Each number is 500 + 25 x the weight over its row's rms, rounded and kept within 0 to 999. Layers, rows and columns count from 0. Numbers have three digits each. The size before them is the row's rms in percent of the matrix's.

# up: layer 6 MLP up, 256x64, rms 0.117, rows 79-125, columns 0-63
# down: layer 6 MLP down (transposed), 256x64, rms 0.118, rows 79-124, columns 0-63
up79 102:514502541456483492559509482455486529516482481520515519485500529507441479509501508483525467495504498524480525491522466523449511495515525530491491484477498484537435488531543510515509486526522506
down79 103:498492449495513484475502470552509497488518500472506483530483538516509513523470479537471503531515526465533526452486530520524495477504462514477517482519503519469577479491536473521500499494482510
up80 099:494484493522491495519487514478504490540471487512464552504471505475535521510517510523564484494480478508444501478505517430532528497519517496523484482474512464511493534511538511486505518533494451
down80 083:489522518524499512499492511494485495490514519515503444561479480503504509460515517515474545544501517476472533449502497520470460540541484479532495472495507480512485531521518505540489550515486469
up81 098:516494497502492501470477496473526537518512553488507556538456487523501475535465498484460535498500497509461528495478527485488512471456496532498500473480523481507446493488455483519508473472512534
down81 101:508503542476510516513540528460490481497471492487486482493570499486507517489507500481464451531497485503487481460550498527493493504505458480528508503505479532481501514505561483496494511519482433
up82 102:506485521501519478493435557515501512505543559522487484508480510522521514455492531503481498465509535504482453517485486464502532506521504492472497511465521496476533485500525475531499465471488460
down82 102:544473493507477499515550467496494460523465491474513518443513463461503500475501477487489481536520472477498519505472491500479487504485507494497515517475498492472519503493465552489489554488448550
up83 101:493501478483544517501525496484519496465478474514493506568487515498504569450505500457477479546529497532475499509507530481486492500502481489430497458480516513508489524494506503507487493535531480
down83 100:512500515481492490508466494509467506527558506495525528457528528458511500516506493467508489515519513471505501519504513541469543500515506492532515478446487493515498512452491512427455519473513527
up84 096:512493474505524521519488497490485532484522454500525530492455462483495515515479513484476472525479559490468500520475536463487514481445457502490512523508483485552506544491513535460512513522518483
down84 096:484471488508481480474538519496484494520451548502495455490488498502490504541491502544553481455484488507514473531535464532498547472516490517511504494479516498471484505493565477493501545493482512
up85 089:501498487491530494532513460537522508518450497545490528537509535473496514475488514508473481494539476518492495471506526462487463493508525489518498463459450499525534543470477482534507517489533473
down85 095:473490469498490525482485535482510524535499539547477488526478472520546516495471508512542506516485478483464495540468501486502536496517470514514487484569478480467481538522550514500477487486491507
up86 090:505496512490523472497467528486486467472447503527497509478500483560507515466512541527527513490521495530515547482509492476477465551511490462472514520469472524480482509478442494505525481482480512
down86 092:511503496517455553507507472490499516504523444502517494513467518487510505474498459502472480542504488493516464552516528482527476487542509522533461480486518482543533517491499516452542473488517505
up87 105:461466560454499487493504463511492492488469555510497496526468500542561494502519508505482516493472480518495470489514492508495497518490547522502515492496503491531484502565486450519495464469501495
down87 117:522474482534555504528509489470511484528494508513506504507546486496438506516472461458483487463482476499531522523520515491489485480491457535539541490531476533464502494456508471482500489515514506
up88 101:504511502528492468493500497474494548520509507515485505518474498520505529513466473523459498466524557496500493513536506566466521515501471493473490478482472434485494477495559512535487497531495488
down88 097:470505468486480548509529469554534469512479497505513473442516495510498469505503512488488472543484489492525501503481475476489491481520509516536533530524546523546478518524518501509473517500461546
up89 098:495511470527525534509520468449529490493540486447485507469505547511535520536486508487488462511509468534481464527475516508447512535491503505476494512537500521506467482502502478520493475492490551
down89 099:524489513503524477493494481509490499505463513519510509520497482500501515455523499507478537459480566483519484432521444477554507467481484521528534500457490492480502519501543472484510501483505473
up90 089:486519487457485492552498485499495504465520487521506471521510501481508508570497498514493495500480570520496555491451428512481524493478496510518491508519477483483483543480507516518512526477488486
down90 091:513491485547482510542498500445538460466491509504470488502545476510493521487542511487519529539519548499461453501511499497486491476510516485502493510483510502502488474527435486481533531484473520
up91 107:482520461549487514470527483569512476521483489477464508479518493487504528550480457528487462494500476504493513480476498539482497493540513518454517483501495507536479459526481521530502539496501505
down91 103:524495533488495482494486527490469497466519497498488465486497526514481446456492543535513502502538499508478488505538527431516475500486546490522500466499484492496542547509523489463477480503469472
up92 103:541511467517541501504455547491472493493535512521498539499540526557492485509482510501532487479482502505464494477492465531512514500466534495473526516461493498489480468535549470501509490469498471
down92 102:487500494516499530521491495506559480520519494461490449480483529504502527477527501505544522502546492483493496521461542531493493528480507462488535485481465476473483475547521492501475509449524532
up93 093:507499509517458475521485503461463500473493582532472525500474525503531534474528471521476480479461541501492532504495464535508502500492495494510498483468509505465549505492546487522485505495499531
down93 107:471512470476524470482526506483548504501499492504492481488493487478487501499504516498499509537502540507489503542558518472539516478474478503503440503449550515473515498499433460474503490489476511
up94 102:516489525495516509537493500474529478514499531505524534485537531496512486482495529524507460517461490546444528487463510474502533523517492553487513490496481474514471449470520489465528527468477486
down94 105:496461507533469524482462534476536526491503504554469461524449502563513505458485464512479489476522477498526511512504528518470498461508530477518503505501489498459515530497541518494501482506512498
up95 093:499475479486490525504540565485537518529472491492481508545533460497505479478527553489450473476518501525513506478472499481455515460512530530524498510494497482484482484524453493535496504501520506
down95 094:485497520467489524521498500515506518517535473464503535498508550472481537478529456471506519491527476501460472512497510493487462506498477527516497544519529512473551519466531501541513492482529448
up96 084:531494474525462518502490501473485468543497523474504524497538468496540480517506481463490494559468493512501545495491527485531503507474511470476470509542447513540501483510470517529479468527495516
down96 088:494470495519478459463502486518483493481497477551504526490482480491478543547492484559512503489539512504496497527458493502484517493524500519505545530461502469508535483501553514490518501442517474
up97 096:522522540478506490504524540466519503493510521496507514505506480519496527534516542494472512516451514536507536522495479515513516461485489462474452511509451469504469455475458495497502479532543474
down97 090:461506477559482470529469530467466553479482476494481500528489521482491471480476505533500531462524506469476502446480530502518529483504536494527543512493509487489509508510524478517537526512516483
up98 108:508478471466523459516550499522526543524501516515505499480490458550491511534523531517476502490472522470516498481464541500557515472538503511478474487445484501529480497484509489508499482486477472
down98 103:506517526512494504490465479441527497485495492472486494492480517469496471454463497504516513527502506522472489504516519494451500544477520472462553538536551485495519524520477505479545503493535476
up99 109:504482529469541533496508468473538509444480519508484524530464480497472473492491510520513540467443535464497477487551502515473547504497485484515473478498506487502493489496510499550501479483524472
down99 095:523518491531476524481489491504521522478484464462518475512473562460496499495545447494493479440503504506482517494470488470511536496496507489506495556495526497518499482506472486486510549498543464
up100 101:504529499437507500503520502499500514466500506498491485518490481519506489464473513487544496516470450468500543489524467476459568552505508487502551518478471527505525493535505520480488527496508472
down100 098:521505527498480452539495490527492478495467456522474539476493557515520534477489488499496518512514459514525481473543522514469466441494491467479484513523524501493494480512495540503530484521521467
up101 109:505474482535517485499466497507519514514471507485515529530492532473519514495494552528500471473462503465511502468545463530463487508492458487459506500454495457531514504530532490523511528507550505
down101 102:454529487490510481522486479501513535494516488478455471484550476526536502473535482519445516536514505505495481485493517493539480485546546503505516487505509505497488491465519504457466529500449467
up102 095:491477442543489503448517487492493519523498553479482503495467465525491506459498521535495492465507524542472510486542534532501502519480517520491472506485515495550460489502487469484493499505549511
down102 091:503510519478517491473498506543519516495504481480484504446465502523525528491488554463477464498521516472505469509463540501538472475457537511482509479463520505473519533489487538517519548515475503
up103 086:519445532484477471472524469516477516508492505469520517504480491484507521519487513523462467504491476478526524500490512471538497473481542507502549478476512441554511486512554491506494479470523475
down103 100:517536449513526490496500477511481529486488503486534492459486503494537537518465447517470465515494494492488464512521512487494507505503520527498438536516521524483517484439518519518460537489508473
up104 085:486520487544481467531495438501483529481450507463500502525475497486504536515508467501493470501507511485499518477523493475488502506524543490487487515515501468516530494532485458501559490491463567
down104 088:541500515465481485471508546494539506523478522501508510490492486507495455466496514473512525517488457528478552529546453477527454538479490521503510514514523499513517497461457520493478505500514538
up105 093:518465519533488523495521459486516531543471518465476505514466522494497543524460465520445475496481481472526482493509457537489490507486518529512480501498515543485551478513488534521512483480518514
down105 080:522564455469484487490471498474499455501512523505528500521531497511495480475540530492499489478522507518473511546507559487510516469519480491485548517528528486485490543478508515481511459502470469
up106 102:459503497512524476533506549486473474487506556488495520559524488472554501489491466464511491519500506532511505495506522512503475470459543496448512513499506471500489487496455477487491490470543486
down106 100:497516496483517481494509534525517506541483503479499501490457498503425458482483528522523508524509489501474520511497526504585497478490483486475547509537461488515489482501519529448481517501514489
up107 104:509522493540525519508484486470506456492523481512499460502461496473548529486530484470490481487505507465476473483476499446518555454509493517488505512512454491527523504516477538489525491512535540
down107 097:488517475488499540508510509534530478545502514508506504527521511554496539519445472484514540500501488471562496488480468499481466468483472492544522483473457492497476517501515484458480489473516495
up108 117:515534471486495511502512496497470503479487546488477467511508522554495473491474438490481496571532452497496522482465520488498507508512542520487495501499507476528550492479489491476555479497483491
down108 101:461515525479487479488463548453532542496502490503466517467456454508524517492503526532475517495481543505472498472489486514496533515486485501479492511497507515541481534492509532540462522494477456
up109 094:521498526476523513519505458510555452541456486496509570543507543484525520462467522518518492485496465474496477471500514498490497482496527513529526504518497489489472495487527505454504504476531493
down109 106:502517496482511502489538468466508474479526520519501516467495519485477567515519462539510478495493521490520470511511458528495539551468511480496455531492516495469474495465510499495484448509525537
up110 096:562504498524502522508548534442495514528503498495506498490472495490531507527510506526502501496443505485508526489442479472526515503498535447467497451502512476484464518499497502450521512520496502
down110 095:500484520496480493504487498471506454529523525535490510459493535479523520553425496493513473569474511502545455477492501489498514463496508478483514487491484492514500522516540503486469512488480526
up111 106:490507511496507525503493447466493497537486464567487500515469489507483544535482516500482476490516574487500515478498493524487522486516486497462550503506494479533525501484499525439533485483501490
down111 111:485513508510469520498513565465553555536499533491491469431460500494505500476479514506540508489500491524499461491505472504508490472494495515534506533514508494481494484507468526517445477496498520
up112 104:494523530477485465526518527542483510550494500523503518460466488520507530501476479514515506507522471506523506492491564464473475522483560463506510480470488527488496430509506512483498488479479498
down112 097:505500469541481539483470520487507506481507518474490453541472465504530505518518495534494518507449514510515479526477453503531549444488473551527518480507517466491498524485498476491507516507533499
up113 100:508512508487483502493488512478525479511463444484561497507491488488507515474477505466529484488509492486506510504530527499525561514483515469514553462490491493539494531537508497475549482435493490
down113 101:483510506493446460515547524528528526490491465473497510492489486488493508522468520519502494505522499530455500467505455473512533513498469527462503538524477497513496481495498501503467449573483488
up114 108:519479467505512537499520511483525449538513491497507515526485517522523501502482478510503540502517463517474570441522486512457516504445527478517490539482478499498475526513505447515515502482492502
down114 115:532464494483508549533492537498532448485470507517502502506543525495474496488539528504538533505519518475491515492477513497465516498496505540482516465452513532517425496480513496487504464496486495
up115 107:488498549503530512456526474470528476473467508519480524518488495516510509469543495523550505487494495500470492525502519477506509505479542492578518475486504440467494506526503488487498470511533474
down115 100:451501459525524529499513501567502508524490443525527482511519505533473478491494510508483466485481502476542511489509499485481492522522479491467521501497473497527484476501557449475464541485494509
up116 096:513516461508477498494521503493483479538494531492489524519500492513455515474514477561475496462490526500522459490479468531460504481548510493519466469552454484494520500524521478499491526481546520
down116 103:548498529544495436536479486502519481491475497451481490471483524528485509479484489535481499506542488509473526503502480500514532456522458522515471528484518496521490497481499515514540470521552502
up117 100:502518473488500471473472493469489535473485519482445511523507527472473541506517563524505488548493544543488510499493509500458506513505502503486540498455548498486487548514506493512460499498497478
down117 101:483465520482509520485519479518516494556494509497536457480459501555487471464471491494518515506499501479518447533498477515530460505474523474516484508542453505528491462536533480510492513491483513
up118 098:525477524493519523444531549534513514488467522477496533486475502547509481475476500478474507532513471489477521481506558463474507490464487483506510533499525491522554528475496502480514489462516504
down118 098:539491517489507487501504509482499477502522464497539462481485521449486498541497518547502494544502459447519480481484448477546520516508506505487485474463535466504496509506541484535476494463496503
up119 106:460529521481471511560491532521487512529481524538467521470483494482545540472507494494474476522488504491504492514510518509444532520444507470528482516481498457520507484495487485523525505461521513
down119 108:531509457527511504522519488503504496458479505506494518560492509453485515492486534479465498469501513505527502520550452522482471508501508489521546496509528567492477475451492507494508489514470470
up120 101:493497498494525499523492478503472517483491475522480482476524553504523502490496530524506481480457486514447511490509494471502512510462528482477531462501487538482410524483498520516558506524514519
down120 100:544452534532504506491526498523451493477527526483528492512464500471514494532480503491514476480525515476522489512521522492499473496499494560522435521499478485525490493516476515503496467477500568
up121 104:478512470523501487520491470474512498530471497505502460557464532529484523492526530510492491501499493518478547494443469477515494480465534484455532498488495455452499541520513505503539494482508514
down121 104:531511449517490505501522487491459452458460541516475490522475465492482518512500517500509512528519487473475478524477506503515486529499461504538541471523499485457491508528486552510529510508458533
up122 091:525461514495500472503510493524496487529455503468526518515551537496521494520468528468511504487509535494494493525505520501511557487451511475511473494494498469513529530485469480501534469427491526
down122 104:486505524520471479502510526476500480476504500519476497491488496510497507485526525548479457519513494535476474447538497504525541539475484453515470512479490512488452534519460480526544477520456485
up123 095:500486504472464519471526472501517516507487560457482511493470483487514449489505485487514490520553524512473485488454552504498491496496493511462507491536471476481461503561510515519507520506544518
down123 103:485528506527481557485525539510475499545489529502483479506511514491492452532504512508467511528478517506495510501544462515483492471468518516524504517474515482456491488487480442531459502535479546
up124 080:497517520496514490501504516512544469528483453494484481534452517506512502507499509505539466547538523476512449459529507499473479526535478503529482513486472454522555511495520509469498490472519476
down124 076:491460471462528481470469492520451506524476501513500537505524484477492539527518522512502515457507490478482549483487455562479544456492499499498491473498514529499455481544503517496495491492495503
up125 091:524506507536522529497482537455477511536446560492438498480469476455472503509467512517510527462483492502498485482527510498462530499497496478470477504522501495508496535502523500500532520491535471